config = dict(
    n_layer=17,
    d_model=192,
    n_kv_head=6,
    qk_norm=False,
    attn_scale=0.177,
    tie_embeddings=True,
    extras=['capped logits'],
    optimizer='soap_variant',
    lr=0.00594,
    lr_head=0.00963,
    warmup_steps=200,
    decay_shape='linear',
    steps=4268,
)
Each number is 128 + 32 x the weight over its row's rms, rounded and kept within 0 to 255. Layers, rows and columns count from 0. Numbers have three digits each. The size before them is the row's rms in percent of the matrix's.

# up: layer 8 MLP up, 768x192, rms 0.0486, rows 595-608, columns 96-191
# down: layer 8 MLP down (transposed), 768x192, rms 0.0486, rows 595-608, columns 96-191
up595 105:153180115136153138138090173171136134146085191130086113193170165179074094221073122127097157162141103089135075167079126142115122137107156144206192142157088107130163145136107133144121119112114144174123177120155175058152156085081128106133153134088170158142077115110113135146118112116131142128
down595 106:168165078086072122201130135146118152109086128049165168083135069110056156127096177088131120123133148177143145152085176132121082090063137105076155114099115134084069169153096150103136137176108111157135118107181149093118133140125178118169160145147102155116129103152140102164144145111144155122
up596 112:131112138098125153140158150173105108173107098087121087145155120152087115137114101187157152182157126173130106124089061154115173117143161114163135159143096170159194075123144075152129194104148119111116153115124132090122157159174123082065151093095125148087133202136182139171121144118063145171
down596 106:134119175129148129122133111150114099174167126202151113125164161105165150111167125113144096070155146142083118090081162068123102118126151151117106147083112073158113144106139071139066137155094183153154090117151126143091076108091164141089102078090129167094138150102115143107071180166090154119
up597 091:111129145127077147118123160116186131159106101119126125183127101131164126094148158108152135121163146142141145156145147131115134147104101181127112140086143152162120096143124140179135163168145068137192150122121156135207078147114165122114124104152125065191165119134134101158149153153141163152
down597 092:190152136127139139148123080146109051137122137123070130142128159101139157148122146189119152138113132061188117068152170106098117120189137137160118180135144102101135140084177123139172177065140131117088083132130073124143197127132147151141176078100173091147125116126104118136131095063162102098
up598 099:210160191111108102131129133128083175164172141102146165163108156164136113082147143134172113085149066100098141159161073127097142166177137184123134116200149067101138124164119119140156150082166157101161127102191116116092176156145151125131137112186150108073172129134119159164125159127179079140
down598 095:116122109137094109131107169144120126132149145114099100137170126118130127193131096138144203184103100136089077131090092215168162118094128106135160138134114130136114130100123139049143085164098117125179116157117111153151117128122125113064086117153179131091110181122143077160197143086136153112
up599 098:064124181139141134146102083132135113135163108167128119100151164109139086122208140163130096119134176132118097097075112106179149134120138180158177117160094124160083089184090052196119167087230171163177180086118146178147145168137115172148150139113153152155090129142134139105098069148143194143
down599 099:165125116121087085143161120090171140100067122045113100146071127169140104112154114095118196048138126124203127109142139099143162169178145129130148152081123122126161198102116172118158124143100114136126109150144105109071092145163206042097165116146086099151146113138112141146138106105135094133
up600 116:162106166178131098138163120146099160145150099147161099163174092159113109106112075154136121087143140155152120074158199157169090050155060156116189144148103142133095189116100149078183146093072120141132088117139162147137169176158179180145135107126085146128131133136042189150156134152181123083
down600 112:110138086135134110107095128123124114146117118161097079077162102098148184112151109153134152091195095115212095105091166146183156188130174093115138093110133124135145128135120150072117098105095132129127139106044093082071110208109134126115144194139150134143104102162146123115145135092119115124
up601 090:195128098116135098096138147115141091063145127164103142156131120132199090086130117170121111146117095117188077104147159195205201166169156125147112110048130125138103198161171120146144113128085112144058140123164091114162094154105144139105159126141125117142178196078176102132060105112117152131
down601 097:139152125115120093117165091092137152117057115112137115160171150096125108084078117137134127156145077134146204077167162178062178147124135140088137155144106145162080146090161132099179081107100122144150106082085082134161093065137118108145099170156130136100134084158158107084090154128133110099
up602 093:104134139094083163130109150118130150195102080116178084133086145158186181144181109144146184083108138116080162129181142160161112131122121098165135154146107079136130165140102091125144120094144160160126201124146180087125145116118103087114148168082121030169159167168133057126115130117119127125
down602 098:087127121099111090098109109168141177125150129154084139153135143128160160128170082111055100110087121143053129132127101185100132111118112091124141126103092073113125139096124139154125167110091077158090143061116131189181107118111129062107130147123145193142142170169193125093115122122137104099
up603 097:140110164156148144085112094107153135095083122153180133178194107127072163150150140135118093185147111111129187185080157172066157129106143103183145118149185106126175131159097125114148187094066091080119164135102165110169091084194140162147101126132139169108140163156079120152148182154045156118
down603 088:182136100142094138152142141116121138120189177114108146076073114140108153094130088186075107105118176125136129072118118091094114142132085129064080127149153145166100093145144127134148117145160175201097110107153110183129177162048089102073168122135132178107134134098104126121053113130199098193
up604 104:146112150052122084121098144175116136067136085121192116108149089107121142151149128113203131126149132118067133107138088146030134140191140140130119153156130147143134137153202136162153095122180117120148169090121140114071074095190114120137126209169092169159163083169068133113050109097035090191
down604 101:189086110118138113137139160161148085128102093099092110119111186160144137133121131157112153097099129079203126101165122108120175143089139153147147101083120159100111110151178173138169121096143123164111152141147123123082173171049088178130055121106168107109120091153123101062097078205039187138
up605 107:138156184106154100150116104162141068052145139118101157150164168140111114114134116107124104150147117076131094182147201150116092114070138128097103124068137147115129132137126117123050152116166152204138151158082152102135126128097097151153134183160181131163083146181094138139133100174105165132
down605 111:141117133099116109104175152098176115131146163145084087113134115100147117158107162189138093139078200102102155071060183111081130079100138144180174154123106157105131118126181151127090168117108213156121114158131099159143159060091083147151142126178126105149149089158139182139172154092151109174
up606 095:125111172120141090174187129115123090120116145072142120152156055095186112089055123072145141162136119113089132145122220133106143120101096075157131144117135115133115184179110142139104086123147137107080128105110182101126126119099123108147145037092164146123123100089126103157193112112172081129
down606 093:132155059112166141090144094092107168130147166175101167091136135158108175197144118143113139124156113119084113129142136135169091120131138118104172102136142175098096086082136161088130152106088160137147161166086102092067175103166146089194112184148105135077142151134092196106150142161145152117
up607 092:163120144092101142149084071151156107151144140130109109106141095205146131138140105123139097099102115130103156104111048162132183112182101118110174129118120124189134106186181153189089157059155119147106065183139169134200073182120136106133113110134122095125176074115132081153108140150119113159
down607 094:178097109136160111102106164116144096110158089062138127095132093099158161171109110171141112139151122099121109159178122154147111086147101104129139070160166142162117136133104105125184153181112085138096141147089133084097169126097073142165153171129082158141106150093117145088122165081160151165
up608 098:150110187107112103183131091087165110159120091152158129130090142137190070149199090186155102162109159154179171135182148120091121172168150082120079116131170164191077163171178136114156098164174160065099170143077114096146133126154130100123136158093119180131160084169174193094167119110104145155
down608 102:114169129085158183142130103129088174113137134110103121094116111152096165137168135113117125112141075162080109074164118115181130165095113086130181145095197147086107067123114097133120098141076147135129202106143123187156132121130120147121112108113098068125123166103124136157096136164100159085